python train.py --vocab_size=4096 --activation="tanh_gelu" --norm="layernorm" --norm_place="pre" --qk_norm=false --attn_scale=0.177 --init="normal" --init_std_o=0.0104 --init_std_down=0.00518 --init_out_by_depth=true --lr_head=0.0061 --decay_fraction=0.62 --train_tokens=125200000 --dataset="wikipedia_en"
Each number is 500 + 50 x the weight over the matrix's rms, rounded and kept within 0 to 999. Layers, rows and columns count from 0. Numbers have three digits each.

# layer 11 MLP up, 384x96, rms 0.242, rows 74-146, columns 0-95
546597433480477476507471405483436537508544429551459577439495475497543446581455457505480445449533535505492502408564497511560608461478577491538473468505576442482448392535365550436538530549505496473472581532513499479498474530524505502494517456484467444580565508487468472476468443541521483495
479610448502523499529429608556487553441484427420482510518419533417427469427442558567530507572457461623446525423464583433448471460552456499567489475493548509570426517530474521522448518512501585494562462517501532557568433533421482436617458553498451544533388511532427411569480510462500493504
567528595454438455509541464456440483558448458596523493399489569462481509509474515485493419485536490476529525607552561579528552499498507521506468621499575472540515425350569348554432453499395580466475565468530536531513503527502494466384431526521534425511499581450445496530518543479541476560
554519481598518495554505468515461502534538568485469506481528494483489486429517484518446453466564503633359443542465447465554424534518472490552437590482561482553464453471447488483529543446397538353663559541414578551545519477480479517533480532440515482511508524551455492501519582438546504510
464530464555598500563477396512482532566561480595441527505500468481548495485498360465558519444537522575528468419503499510524432497562425474471500586470508478443476390519385475597463562448420469510579517508384572509487432459471522475595539498505530507524495475471513468559519507533540461528
479541551469552506456495432439462551500468519512512419536542546414448370528431522492477505470549477499483425513568531292603515461565469514486466446415600347547543543569510534554484510426518468535627517568547409523472465459441443584423610562526550467458535474434474433509459492539514487542
572499580481582526501510532497432474505635359423554499412474556612426500481394458530466480511497480520486511462474530516523572487612450570550515569423493451530490482565421519563386509415484519479391421553472502512520445506410365580486507581519587430482433432500526467540496520592544494478
469459498624510531537487542448486586510547462526526511524426439543501421466499500470435441614444476557487384517463512466537578495500399418502511593550583402568425506549474454599439523543468478451528535471447549617539467511451463425583451524519522507556445538468509466603466558488496474538
538496515379539437501544528448415497553568455545444470450434505507417382532498470478589508559535508510541434542468496549497458513427413535484464573499496490639538500492486461597531452504479497466545655542522511504465539474515424548547585451494555547517525486450461502490592526448447485447
475513504563472438526416520476407559507505507414403434529417433489527529516535463442541491480550544470425450540395499539494464526577450480560469465557522441484436518492430542580570421422468425461417507498574503515540491490522486553515510470485541587507622488490552502482557506559550475615
507546484468500479520467512554442524471472522496503518445434510551392480473454504446478461463468488496472469446480514371519475417553444471593592622460503413505458574553510556524420477538500521406578487528533501526603534561529512420568542505485560583519516577463393401418549521424538510599
551542429517518492519523405444468419495562525378478444434456528499385480483475532429544472438600475467572489388478488342495492519508606461405569512472572405521464418604558547506402545455502559451539554554561576557490431553396522572431581548512502566494461516477462465507452517532532491527
553490522568560469520573437497475463494488545483506472408499484482532509555405528516524407447449612551423433566500557493506532466571497446582526547400490596562501450468458585526450564462475493447433444451544479485481467462458505491480481531530588533478509488507532503441568428429545499433
496482661511494521519465537459514502565566530512415454484424469429481330582575527460546459471552551446498527532433583528477453411529545508577579529471532560563462486494414506481505534429509479543485496477467510489479535479422501518443564465534532481531537475563480485427515494406480480501
513509524586450473451422548555492442509420454475564430539464481548445473594449508490468429505547486585520528505510616560587479503535525506484586476530466468557449531529521451415432497483423437414483487480535536574486495469456478489549574497552503412464525406572484456524571581510497504533
554467477479518514460494375467467442409447509557454436551450544514509458548505545408541413393586480466455636518446510470560393404504609462571509421482574488492566497554504459546474474480373497451472535568601467492520483503549545525578455484552521571461548546564444485385462517477538458489
536525544554480546500537444418586527583486498443538540475487559606417494477459515499517423552538542589533508539435476568528531436566501467489559520561489478515540473441505551541406525505538361441526528486384569509500543579461516565559457413568546468464535586461360542497480557482513429502
621524579513463494544425484397483530447502548452426583469425543421372448453506512512527480523508515519440394507569490629521526473501456484437546600410478449490513423517403491515455554429500446466619432559547518604535513526495499508493507520498486551519503511533492497537549581493553484465
453559561450542506568490543527425543442582446461475433462574475564489423477433501513548496523536506440425468479465486448571507512438509581447387475458487525506554436522510505502550536418398490564505511542488524562569515484465533473524539453513538519556484548527482471500570414498476466509
489553562598524448525453550524532552423529462473386506459530456526470463592451505555496482576475504481491516509411508466476519476523472577619518498538490442482456503534531414480511489451518594521558406588529521557580460532461456530524523484502582428421420500477436458475522524564522506461
514506533506543561424433531502506487526579456428488507466573496548444485561501406498515471445468550471450448584547487431586475490466405457462489539481505561546492438467569478529494436472477612562533517479506450516455556547536420576552478497462545466507583564511544385482555510493458481480
538473472466399495551454530568511371481495427527457481488451510481484475511523417421556495492475464508498506403544618537477482534501496529488555547494504460582535429579502378549562437447448527453475463458485559544575487614445515549534531515506536474478501479427512486450542482613441489553
537505620507432475569471417510487530469522440603464476444505491576478477507498506498472475525396557502537421551556563412509496521480558500485526574456580422551537426552556441571497483486435509502515430476454515502453443515465495504494391513531491413496529518517485505519429510572480525463
509513532550603539533536503363480579471494438400504492473483495461416486595564542554572425530534449531476471470550494414565498547487561603384574561533446531535485474453437494583412466478429497586523478532429563447521521499455515530446517451554540517498491422481379405455541656395614428484
513494547470526454514548449459489485516507479449561481396502552470509488470594559483619395470506487465504490503565550516509477481445453586478540467556547499495456563515530478485573474523427536495486603548471519457463536505497449517430491464537479558397448561427423547379543624626511450480
534522480600580479475476453587569473485466523488572439526464433555463466505429458525511551435481536501427436513577533496453487512459526553508500543535464387466618387505519472537438496461436515539509524517574582527516512458496442498576511511590418496484539532527428411450407542474489458440
623573535457554508517499487422484527505485512453555556493566426512538452543437397499496446502444483446519488518495582508671544476627557517556583595539461470554433442509476342585452445384432394454461498553530460551599473510530354501617492443473586577494643535627527465436554573552497426451
516595570452491472420515495390482552498480488414519452525540519462432411492532476462498415444398612510577443547589533596581564500406531485563524442592539475600546493562493535581512440586454505401488534546469528420600553502500458485468456483548519553485472537539430388485497601439469460445
562519507590571441523514371420543564518488476522522426425494576533493520513443507407478487481499512562600445427577526489526550454534448460483478413506462458463527519536525487493488493530494481412509584502438544518464461510491518552532416472520427532410527518541400565511571475529609506464
557491458509475506431490495424513439540567536471487523548588545550584374511460474361516534457465493512535483575456519455483516537473389530529528557502568460640485418472560461468438518480530469563463587536502445523527515534397368567481484566519543544534508520564499427446477505394533467581
544480462505492519451504496492584478542613483470514471430488455529510480487458498496478443426478508545381519498553481430546484451486451496525578579525499562574460524599495482516496420552554536495536514529511460465564470544558427465573506446523526534519473562459544438455548473541464432577
592510457509498453518547509420558555549487477472569509451476500478483551457501436603587396458493599474469460498465533539491586476526532485421421490487540441485439398445439450492571502473514509479425476550601544437516525491490536472472429509556498482521501553440497599478518551571532457487
476594569498568473470525417490467540387518373455404507523605443434579504608479460435550502502468414493488537485518532480525558523510525557516365465481542535545513518554519485488371495448496474489516470494603480500540445476452524592519564443627516425532602442597499558462442509599432440404
445620512534567482491465523523493601477515553411500593496412501501368520557448515432493472542481458567562526470477541503444559441446450449536543538484565499516473491438432521560452498473481472552588541481479540576531436617464455474534520577467453471457413576528357465518485549447549457551
526497590512438510541554460576451561519549440535493471497417476531490502625518553483530449563559466473511454545539552434520503481575551511480468471416484497480512510508525494453444487404547455520534612531491497438459454493476478457587488523501571413446480596475414504506439439483470479473
555487607498476521514447430504534532428482504530492530428545539431456493695399486509498490634545571490469487575442503499444493533545501545507558439483506491504466464506489550443464482382478532504492444522451528593587476551499490440583468527592586477521511508509455470494432458449450440408
525518401508499391472504444441579551541508523468511489465493424522456498548502525517544448452556484544365417510463549514494504437459405514499542490534454506512505560521471403536546510524539606575586460463506465501547552554515490476513474429511552545510451514461447435466656530505578419516
509491533489475516560447584519504456469481498504468435514510532548504465490542548474555478486465424492448450513517658434572443565531529449564409483499519571624450464560496470461522490519441503492573489468430521524486507583470453508492474552503472509484517521515571593452482468503503471466
552629480543464402448384456498550427586459550439437436509478569620489486498381449505588545513562501488540353482483532484438482473521494458562449461504529451607499455478505456551533557432500459494511465522540498465539498523448452550396538533509590486466496469455454425528586522485476519522
554488430567428584567463526519547513474460488566469514527510491423483494415465463479525466517523530446487489505545524518465470484604468617579395518509467457536480563564487355552466515400485471499538521514591490538581465532452510506588514482471514551501589529534464500452449520524509429571
515446445517485513462501499496544568510546510483495493520503486496558433505444433539471520562506401482522401483513522468514529538476470492573516516554519484477517531467543529469539473520506520543484522551504492534489445438485499444421518521549506435522470463539546445473450491509510451549
500503460434490294544483452525520602467419450489488511473372491528443509415566441565513502561574490566548518411549607440563472435475496523569429591499612491494439519499477430512494480453484534433419562475493486536483506548486545485454508546513477397505467590472500545448479551573536472476
465584520527535495541459509532496457470540562522401415479475428559404531507502524468541516448511544520484544493559508457459431397434556498508483527489576422505541475597473472593468468448473591536453436499546504513511479503501517525457439456511531561574540464528496479386526528390580475473
535480509524526389472497496542551494461495451510524488427495398491508495517458482499511470502474583507521452465475481538468427517494511522461485495501467411480607452511608506518419463529512522544520504561541499487553433537488454498486615553505475587525566552488469448476439536422525412535
488535382500505525448435456549495421491469500389494526502451423598406512524509419484416437515516504543498481535487553487542525375487451456524545502453466567546508524615494389448508541520470524434486522494554526508603512515531508486623563440494510581508618498485542520482462577507542458536
533535434536591441512534477453486442435644435527474532448620439537496432574466473499525460494493437515491560504521528475536416449563539576423457520486536460520511445434444516483477552506500454574422611514580481446436475494431490563542438519532569499455482565543490442376381510496519483506
582447529468508512454445469537487545570503581553524467464484563531561420508493484523568486445513538456491533461441488476499510450528524470448518474480528426489440451545449435559486571474532559469476580569454565521500371480487468540424482501521568478536479447419393498524495487511495535552
457496463522519411470493501487473458415417381514451464481387385461496480530488455410498509526541480497589470485505531557537534525488483595520511555493505553501586594596516528520496428510502528495493523446453554537437453512536520572569433527563579473491530464509559482497523550515519441409
461475484481554506417526515379423451468509498492521485454519493436521461494473469463583546489416580529595555463535470537481494481487480569480521372512529534505507467521514444534455554516547585446593547628529531533599533506517428486519510512481556559461497572446417478447558577410475478535
491579554604502492470525453495501439379454475413456452535449495548478488526486495492560498609404449488555434429433517505526472384691603471539538527555496400518534486450599485450396456420485508529531551561584500502441541506440502498586518520570544494529463509570497460519459437522434510456
518525451496513417533502471448581481420494526380493491405487521490380531472559506425522506552466530579465477530492513560533491471445426536506515468518567439552510482600437466465438445465439521324530611503610538565561441439516492580572515566424496540443475564510366585449489492553594510546
534481486468492441463494439443504499489602470532470431490487444558539504554489536532464518536362516487475518466495469381434503379574515509505462652488585520494499461556497522584527480457435584538495485563533533535519469524458549567458446531574499455464525473417422478512609503463636453490
508526498481564434494489524466530443400558442496372390461585470510408469621370456501455450521620442484566507571563523469435549543524474527493450394484576484597478541563524432492452504422577500468499481543533546570469376489449382544504503466491637534469493418527577462540519484644479504474
565533549510492520460453564556482577441524473548418414435541521472430516512535465529542515489503510437431527495447540503564407527505457576547471483465510496630426472477501471530487493474456541532507436565430592531542530586484515471442490513483531506522518473502468549521522518454472497464
425507393526533555459511533446465518495485508398516503509459463452519540512480412540588496538517500475391482522423501510540490429488474468521470462496410506542491506514471488512549494469462533538504491469607529578507526540499535456501487463518536567508525548536520549491530486460541459438
491488527573441461534537503489450444476498499479499458504463481540429530573569458468471401450530495569603539562563552609582565392497517538447521521557439410567504567484416447511528405419474495504480490564485563519505491485466449506492534434501537517451574386567506499525518492474588502443
527524454553503465413505496456439422524527521522496518514519584445482517379471383482566428461463524492515484528449443535550504465474457465501482554617594443471590521540548516488465478455544604442476550605530579491529508505473468436545441502552513533544550566522469542420484501511483492525
534586504607616529443459471539570473519481547528494470457479518583527512459589434405516411517474542559521560415427529526555491495592572518566554479569556496525524527464469494615421519445474465551424444477522456454479453489469518446551429422536476406455488551522484519443488481503461476523
456538498526581480600447526535492493540544479515451570487460415432491494506482470445514552373529539537486447433545531507547408439559473477461465462538582504529438517628448535492509547504445495556484440631519483458524420563497443494429503496511607506523474499545434411522514501559481496524
546471542462545521505498413416477568500613482518447472435552470557489502530543430492425454473363502446593605430562492488505535552488612530523584559469628441514537434614548481423479422488473506505562599473500527477590512540495479539463478507579497403515481589470529469432460550484497439547
516513508502440517513465508522428415545434461488471394564462545537542486594470537472600417464521542522354518515516487529591543355540457490462467484488518387515562386500471474564481511402426551486479570628655583464476454533476509408615604490530624406559488483495505375425614505470523494531
531465507529576475495481562412496489435524421435577465506484564598455489507496476507480470629528440513499427542551487517498560484499519543480535549451425513602548458496523454592502501530434532424488565524409552534542440452469456514589455538464660430329531413464505517491446544525537500460
610593540536508439565557388354486444480567456556441516477515509470512462496476540477538445388487561559426509458493568459450521405514516531490584539462438500613493504473437414398494516512478637494548614491525624479484482506410499514480557495457534510501422516479480452496545523458631499555
559477514508477473450477507518365507417497485486391454488547477613574508433501479413463458500425551432493446429501497542500432417528475531445484595471528362474473421570525520561580363485486497450468606571560652566453552531485535567529445510471584418447519584531468483468441524475602489563
561482455490442497578458401516438477556416546476502461468413540593512519473524446540555415427527518521446444492517488523502525506536467571509577597521593419430490424542500528458538471446508476476562608518486579512444484463446552409498460514462512496512463496497565506528535528479665428512
563618502506452436459426517445412547473532441424547509439504508507493471573516545514667414518508574493562484575540531549499526508460675478545496470548461530590533538478480488510547527578457420428458545484588442478524473481534445400486517465446576484477540519537443451473543491574479486488
530543474537536530417460462450465549437635539454434457465503504559475428473517485537537539515615503495568545471414480563483560452520462511561574555507510528496517427499524478544522466432525528473455550585540471506480446406470409543489490506453545559501466488470419463427604495498505515530
528578558534536515465491484394516503458561481457511411484531535535461499546495529527543448532523550505490415514504462514462515489433484500587536571508469426546521445464496504487501441492501493496521479598555531507595578502569450569441588467547474561444523455432458497477556473527445479487
560547572557608474443513555589507594504568512537395429426485389481540561446439503466559434457549501638411459479411505509453467416620546543471492488608436459450581482543520486532457506474519483406557545438491623564464378489498523424571436493495584541527555525607376521544552484492513453558
501558516528501516472402522527473520412462366526449568539446417502556508562410374554505484480515461520541516478559516505504396500451580548603481534452502523471561460487484457410537471456467446499464552504539539466575439443552504525554499507597561518520527463471529468519554557526511437513
538411531553566518455401552509554503620483455478484372437548505514568529410400510477535424469526534586470521502365553437443473426620438528534519549493523536531435437499497529499493506462479576429505526454478536473516413492436490571438508525613569518575616499643538454461476622490472450433
522567515609507457467428507448523519505494576460530415530457372557449533503555467475531485581529487542452529412529584492567506468538516513417623437595469401450446566573525398557434500494500473469465569452421545640540502470447505538500413471488484420418490460589393557470464493515543489578
455522523539506445523490471504491493567497526411552451424557496463416516564460456449525483490513511490470485540446528512524539536479538483581520492508601442524483486540545507516449442504497540502524477461388485479522485508541447578517568536458470560496479497488486505543584450503516491509
# layer 11 MLP down (transposed), 384x96, rms 0.18, rows 74-145, columns 0-95
478580478566570484527531524356456538526425488525566489455477513474542490486403515579610489492477545455396553433528553542505412534503526448503498510517492546493506480464472478511493551432439486509528477528505441549479450487540487506524539403456481547561500476531437470448460488544461634469
471445457510488524366433447513500560466552446511550514491419520496458503484496501445573560487481548498600511477544450516450549485474666501521488467529515504454409516532509507508560532545530471514476456616551419447470436474672516476559566479502454554514518449501502475614492464503426366490
519463541545546512554502595514471547454410510541359561488439515451534566449526465567523507549516456490461444520501469535531508575519650503454475513563488358572384446514436451483481503557542484606425557446459573519482456514503507516470519482486591535427482508443463520551458430503509494497
418518516451488530549525471619394543605525443557432505471538456531595483501488447513581421539480427453473532491512492502511470469458538571521458629478500543535492526536525472504507491491481502532616491577587522559489545496532485407482468504587383349487444401465517496544485530422421527509
577504518556517577570515518510462506493423557437523595532512466441588452510459599526498511439479521532474506471502533440417540562535520489502499446389472412453495420490479490475479563426513627510531454467470463514482481482533589522477487435484581472395574486454424522504475494527495430559
435532568367518513466531446403524532518457505576491471567547514497525478608502518397563480468547578511545474518536429412531487495488501517429584446459498429452472612487554450525565435591505446524518555552576358447448505531501476649504544485567461502384456522528530399551479452426510467468
492545471545571481536519548496496521458546550584419502427542410527501549572566462520396577574526411447478490558475542455617539563505365529591400501514562469536489572467489532496440460364546434558494364526601498481502465472519445471559555476526519486505475564467489522417439465509458538487
588488477554557499503513514398398495537531520529510542450548373496411465572547613561516495478517390457420496579493484480506437511519455467434484545487479609465548486453488560521514532458454526540481460568573423421531506502583426504497485519560572507524505483447482568543576511476436328535
500459443506445453407501399535540561514393471477558564486424499510525552333523515506504450546513489518506579607584456541430486515488507543560492415473509571379619465423428498427563541491465612435484559449433496546533476477517479455497467543528492500479534601528423507589493529478512478557
423567451438514570483616541432453446476416550555488492557435456520535549515525563479478579468462547442508465545453476517512516486451511464577468558509484441593499483548508411486467494578575588499482437494489511476517460521499421506558499482454455409478457596550399349534507516474515546525
497558485523489450465460507509461478503517497472590481505566480421469386450539610428521593617514468486522498599540512547499537465496505504539487441552536528516439442406468381482549619506529459418453516491472468474466506466518550455552497563535497435431513479626505469552456475472539356495
482534461627553479533453506394391517468495368563446544515622443533540454610586374452423574499456527422516454495351443537455579521588387492545513532473605599451507600496596355471494458526485521454547530552487417520499474512495462499446468478622452519515503543472466451477493591534496561550
490449493399517505482493586549615589506539529445432485473571454514525648535552468448480532511555497416576520466432544456512566549539444550485450515520489579498499474494499445489489434506521483532479492604486465457604447552552516518543505518404447460446439535419524499464520456506470547522
479499465461510521545410419522526566587505547513509576476498419509491500490527554506504526432461476511517571509435535522521457433457542463555484564494517445467436523437516500561461555561428541520462521407522463425448582527523535487553562429488517544535495455525512627473518563467502501473
506471483549521519532511496474488577554512462513414520433524486526504595473408479498504508544430541487469439506479606496604527469538510400527506413504505553532509494547467515521527431468490445473413513567544545618435617472428420503425568346449534473479505480523461473577524482516533580403
586546517456517556550556400626526516461568487450500510490499432487632565527517540497503527475441559473522449395355509532462602466517557506515428518483459428489455332441602492483453478573454437381543472537473592481547478509533510485584451535398543500443560529494574451641516463483453613420
551500552454393528511553517462531583466514504428425393533430612501454545470486478511464468448469539549450495488523501514478486532558516513475523523648430474463545535541462461515417495565512501537384514556487529450499543429549581491539487503409551516510403587530476472516529534582482407549
599579457458491481532557489495516422471470483536498499501463547439475537600461548455433505462427554458473474468642397540404495506586567395501485545530532459444573494472535437530443542542569553345440430457445561460462541524562532450476590429557514467559473423530547502562504514478537528457
523447461462558568499469560554433411462439490523493480536404515556488561486549460525551481474558522487410419512527531417523449517480441502485423519536466535485494512499572466502475521492481529531510552569519531458530464487485536524423487577515512572513542524407537490614528455387479599465
440524507505512449547494463481451498450549500495420560600495489484508533531463544487496507529497536559481483504488561447505510518516488530606470373594530523469464496447475353480436502365521572608486452538476568533472481529489487536471504394516522483489481486523502538552433538488560371512
516512486520555531552540536490448454484491504472527563474494587488481508493466470523544504546461523482522492480493466621544453525443427546539525354511534532515474466528463578451475591458477478550451431511406459576557532484422458508433513540479437516449550467519571479546463570433490490539
408591495505508511498525483452452564489504495562543547480471459517549463522509496431431513528499477506643404523397408559541561523557474445434475519494490498529524531436512465506503551455498519516517569388629444474433466413443642478530444444531488504526557492556500464497503511481601375540
447529490512528443422499500439509466476492483494459525563442488461529546484474480426523544566554487603449517489519516491487489542537493516531490565475469493442567542520466551533436442395528461475504516521531413517458494461514431502512510548399489538505519598510502428452519470511558647493
326480386505584560555373338510553467539469513504493577581538413506544500505526443450563466584408512536454534451543565484579509591471534493535576407490455472444501401534572573444533412474542642461466562505547552473532495502538566503539490640577564511517424459421473376453390403587543452526
481541488450489554626543492509488546532410517502475554583493453526468499443499412482483515576545494517518484535500475490527535466605562485410441411502420510478539528444550488512557506469475574609560440518500524471546424458560450531503487376423447498504580528469486541446431514539474466445
468542484453428527437553465507497536536548521588531506430525424531541465458537519503578504554545438486569564423493488474472421528511505500500427518393521566512575558586422567488489440491546473396546446419473430492475536520649476516490494434476482461505459513539467484434609449508515493544
513447573471560499519441747512539476435539458484615746410461521481498660521437486491485524510477490516518510513489568512603496475541500420534536531499370580497536418432577491484443551483488465426454465503496443524546479452521478565456458388516486544517507399543564509488466465507428428499
510472514490435426560497509504506479473446405514556619533440379516543481487443506500447538426506507596551518477590541582569481549503497483495456398520567419545471483458484594579526531429479427434583516500526481622487468469583500462494524551488401427484569434598364589396532404595486581518
570512517496410544482481460537540554470458572473486528521507536633519532521442428501543516502490482379476537520439477529557567429531446545510510446482511579479496416544505511493367517430491529483451513421412525563497426522579459494489489455439538557452552529493599510490465472463537512507
567497526482479578602458500630509395560441453457461564458521507550405504458587418549449519494504531498529477459612528518531552398508484480530484569432502494425571519552477491529485501462500525494453475489461501496463455556488517421417488508545474532493520441543515527485493555510499410556
501468584415513509554498532535535479464460492484474552507584571530510487515441589439491517454493500445480496466501423592521423554448521466523480449511510514540461482509446609547507448435472521423473527596465438489546559488474524454445504486485534492533539471496504483541464549439558550488
468558513399514494580585464517475499495430510512454458456562471486534436471476539404455531573444436493447485499521525471554577514476515526467500482519411471511549493495550462499496575453509531509517546468548509495533462503572498544525423422539464566458558485508558406537446534486480610512
554546505386501518436576496521461415580537476511525520472535527392537518548504483541508476538438428482531637478490472494457550469502487526400497546537455489545495514390519510537440524386463535552539449476471441467528421541619593548479476358484498521428558605503553548547565479552364518521
528469434572489475468461466482420535504509419532576543477518506458442496478549510460511522607512496539480465415445404467502526575535515536470465426467451451475534534452559492518541579585572540475460586588502402493427522504549440600540559380568526509543569487465458508508487494489416351474
484522573567463500488539576622445550493558476540470440400504515568500501486535520454427533528508522469550494547479562533478480536487516519572480459507533505479491425488502515496504520400540397490461543433466416568476496510547577501392438545570564509476517434493536489543491581434491410556
550496506417444505546571490513484527552582551476511405515436568613517524496467612490386468493473459534509489541558523522492447472449571486606430568507470439386513527550602580486495553368490465365477595476476527485482488510546510478557422539512515426533532432529416507514455511510525443405
493501525438572528561426475459420456518518486527488550557533488486519457460510397609481473564494455495457394520484480449499544539431510508491525448415501522497540491526532610539500571492528485593598520487457466519575464535574489542505544448514505521476489492445482473530462466550438484524
417489426439599502466448453478475519476506511458516551495510434535531482554499559505448499483527551507575453521549422463430553471511529562525550459469473473488527573447505589571520459510524427534540534519570497495548451467517486528464474558562521463452484504494513460521502472515418386525
514446544396444476593496422526535485511484448485491482478557532532543433424528576599557471538506505423571531446537560507500421405425580478576476462460459475485501591510394475452537486599473618468581499468471520549491550427485509517441509459500508540447527578440468464521490470512544530578
480499461450485482491534475452515506475523496567445498555405470544509496484566467468511448530499405459563566484490510493452600486517573497533619502476496547550543379411490541528534461508525569513534451486446485519471494447479460505539555491444500561465562501484504307569461489541449488570
535454518471507480516477529469534499495431505533508484504491441575448482526555431482495532525523445512515489463530458568515612454520542490495493491485549463490452537547522505506520432495513526495486519472481521497445485466472508497523486576481535483544512438455487474489486471567487584526
439489495523559465529532489493615465456469569540555443480521498518499521424473507450485487483444587539422350540510488543493441490457549443495515528555511494476508534501557513499458447467543498568368496473556467501638620434497586511559633480498495471492392541523443452498491516497477432453
525425483415486462453523503636430444531578504487556468470443511474467494527460563560540588415416536462579431381531577497504448458460550485528588507590558513487601491488550437489508524462454480503506482475513561450507555520439536473491506528559439491513485494513540503503476488509471466496
484523467546476537449524510463503471559553545566510492563508507591402495488508489528502531533509487523468476483449400489469574559447510459465500506459526459458653496482495431460435539546487485440547500458557557534447515540598531431466480507454493468586447519457455509494525473542464516400
531443579535357396506449505450486451500512455514534430526472597510520416557625472582392457513605608516499387450518515451435522510498496521485529538505516545522470408430498449504505583545540614510459501570412572485546481546549490514568558437529523493449513527435489455490536515499476525429
504560592516478472438515518536418424542508438478438421522533580581593459474405499553502534477453552435532528496412494506398487517508481516484605469436442569640457516662504543508499484447501420483478548486398482395502613592433427548497474508487563520628481423550516484503525584459455494485
471442427512521440555480553501538561483507461417522389506492588506465499457514543542476530472509490474430485565507564550511463551492470458552551528502499555554516517438425511535442560409466491477584489448470523555565456416563444498472517439436474481461473525537464476522489548543509603495
526438533450481556531546473562534523503384521536541557483507469450455493428484505464481609466434479504424435524442528548560516491564469429458493502525492563558544495516471535520505528501463513517554534325438520446547448560541629517529546395499427528426449510600463624446507497496517464510
431461504445418459537475553562422513488525474499481501479544476522506492493438438550504541514441515498478540546503498457465527517547521519532452506475511428599527476464472410521547507620511523571555464459587545559476493575482381507516572415461458408527400479480447503420504471582507586529
478479505496486554634522447458637436514545575430520442374401514470535554581485496587521465514577459601447482482475557515476480521443482549586490536495528470514449484398506520504465509456489435494447547549517447514514448556623547524597421540505528443527412489567492525531461416483419535441
534524483506494424570454515570526501449560503452493483496482332428575474343517565446469578478637437489474527615492494489596516505561525466557481396478498418634522534536525546508521560500403503519586508427516403440569526443462460544439394462440601467439531495569400488512525454605506481561
553505387452474510507431520595433474539455508537514492455471517531468539581439423504541457531599578437444571547534450542434575504598483519475512523473434525418475479419602447525470471437457516505413526426373618488415524516474470505505440497509601614491513460519467545545438566525474580486
471568523492536511470489581591521459505422403437572541417480429494450445496468455575556525572441480489489457562552594557495544561435446487548468475384505554368580508449474466510534470482484481491523446591541440507414445489491580476479482484503368465519461466530457473569550595552581623635
469553473497548517516480454467513507445492414485504451464471518437509455538446524493498569510557460499591485491441429597498581470426497441483531418472506564436571505447530528492614518442535511513468546605533454504576491449541474545479596528529444488514466534455491479458529505518492543546
481552503507530455462541453468541474517534459535516541514479525516492363541462568436456491543481493544530480505492468493535571511481519476487508495520538524532546507523504450503457523590532509462443528494528429487483523487448391485497469635507511523476490495497454417541452524545461517515
460449503589525476490502447488568500515458493504416446500504517527553516469514475479388483538520563494471502506498604530483537547544495501483465493535471479547435494526416547430500491450534509562477464510471492509506529517453441480490610441445578586510493458512448541474544466498583655458
432430524427493539484516538536532446525476482476422417577461498541424562615466484611537496495513488469448540528483412493536509475421471480561519536528415460432565605487512531413513557516508533561448520549489507467500478447465555524484470554530540470544535426543528444506595474453432576474
449485444549535548508538422562541504454431428496496509499507480437486512490490548465461492567497575517562461467554582578619469504445563523468490488558520521433556444433548454458442456547506566541487522412483446591494540442511512458476527597413496426519405602430469532530546505434528423513
517533490497403449502502530507524411500536517560511512453493543475481512498489440637534457494441515421449525463510478428544361528410492511531510556434465424481493497478477502484500490544439517577545536571516469566508546525503508488423624432530409502555498511497468524498522515511512594520
658384547414492480498542497445481539554553473501538500423432539495492463474449460467506453491527373433430543393463511545482538581474522508457523479489558498502591458619534517500428514493566376416524620524522527559571508502528495521518512481499581480509525433489528499522402539478348543505
531522509470535446518427654515485536497514431593519443552539530504417465554425413557461489494577538408470516571406612488646474384404495576478438356366503473544414560511585490542464613393443491560542564505569531645575496514409435438445432458469619450542477399356501491545508490514582746395
421487492543540471489502513541554553599360578609427449442501470519442531534457527505450548500514527507474542440527458418498599591596387520439488494538441449419520564543474564572442472477472538505464496464468591438509506487443520477436524492569562571481440496527472520438525422419510490559
527485536476542566449510581626558414622582515573469479485497479451440465528464429521509453509635540503557546528457538546403399524505364500480565497487470527507445430531558438565430543446441557459482504533456461460449506509331584627543471435414531515458470523537593504451422453440555598495
387455535452517569444484506715422446487589437510546419538519588391545414466523447502530634564628420454580465336490489500465424617507517496435455533477533536477472536520535431546454518450504452435529435558520384554519533495444515396471652554453497494500478496440431523568414476498547673551
470557634476449494373480561413518419527551420459535461439501489404512479526520542406598520550467452476432503529496511373516550513485497492507397510553481524488525475592499536612531534440481507590445504541508438502482562496457572556490475530566527577532526544474473459480374511522521528579
419465513534577477494516451456501530452496455511496570547476494398544505508483491432503429534528571527547432515636554587439504499504490551561532396531435476514422492476582572533500472444512553412496438449463473470542590432537504507521519450538430494424558472542633474493452573474548391476
521478534456550459515491482551501458573487524560527543531546502604490530486451585422430454492490446479456462539507433489470467499486479495450540511518541543509562521493441466476546517582510515514593511407516490532467502479506430517431462488516452471506446473478548530490467544543550553531
508448450510526420517499552441465527454473558576494488557445537508489538483482539501442457525500527490478508524464425526529552568499619468520447444548554391482500527476430471498555543526515492515441466488551510534514495520499457471464553571516504459504483487543468424475485499567460511475
445448493470491589631476566551525495503457529545441480529362545613571502525386490489488580446451428476592491604519487565411455534420539528526587613420489466486348491484494482505444553434505453449565527386388546443538402491647484507489455416614436565482437551537440591570523586482483490525
446508532466423448472580553423530551503486511453515440507484438491529483406389497428537503464486504522516489493450498465441511527543508540504463568529495492440525523450586445451497497552468510455513524412556525563613482504469526572509553521485533455607464543535473433505438521447583564567
528433562539354644458444447498371520412610623516476482504563458487555522447450597436579446550520510490535344415450487412556499470450472694548490485542575379491474501567485437475418566435584604635318520482477537549505460513416578478396496589537469528484580497517576421410458452619567581500
456547501580463399537485626463579567497537538515526520588485535537486556595534386501606520554447453452537460447481485516463506472445511489506491471556525553448534443427595544459479493447484526473392559304486598463498481455507471575505438470576492504555424486597527464498532496393499433483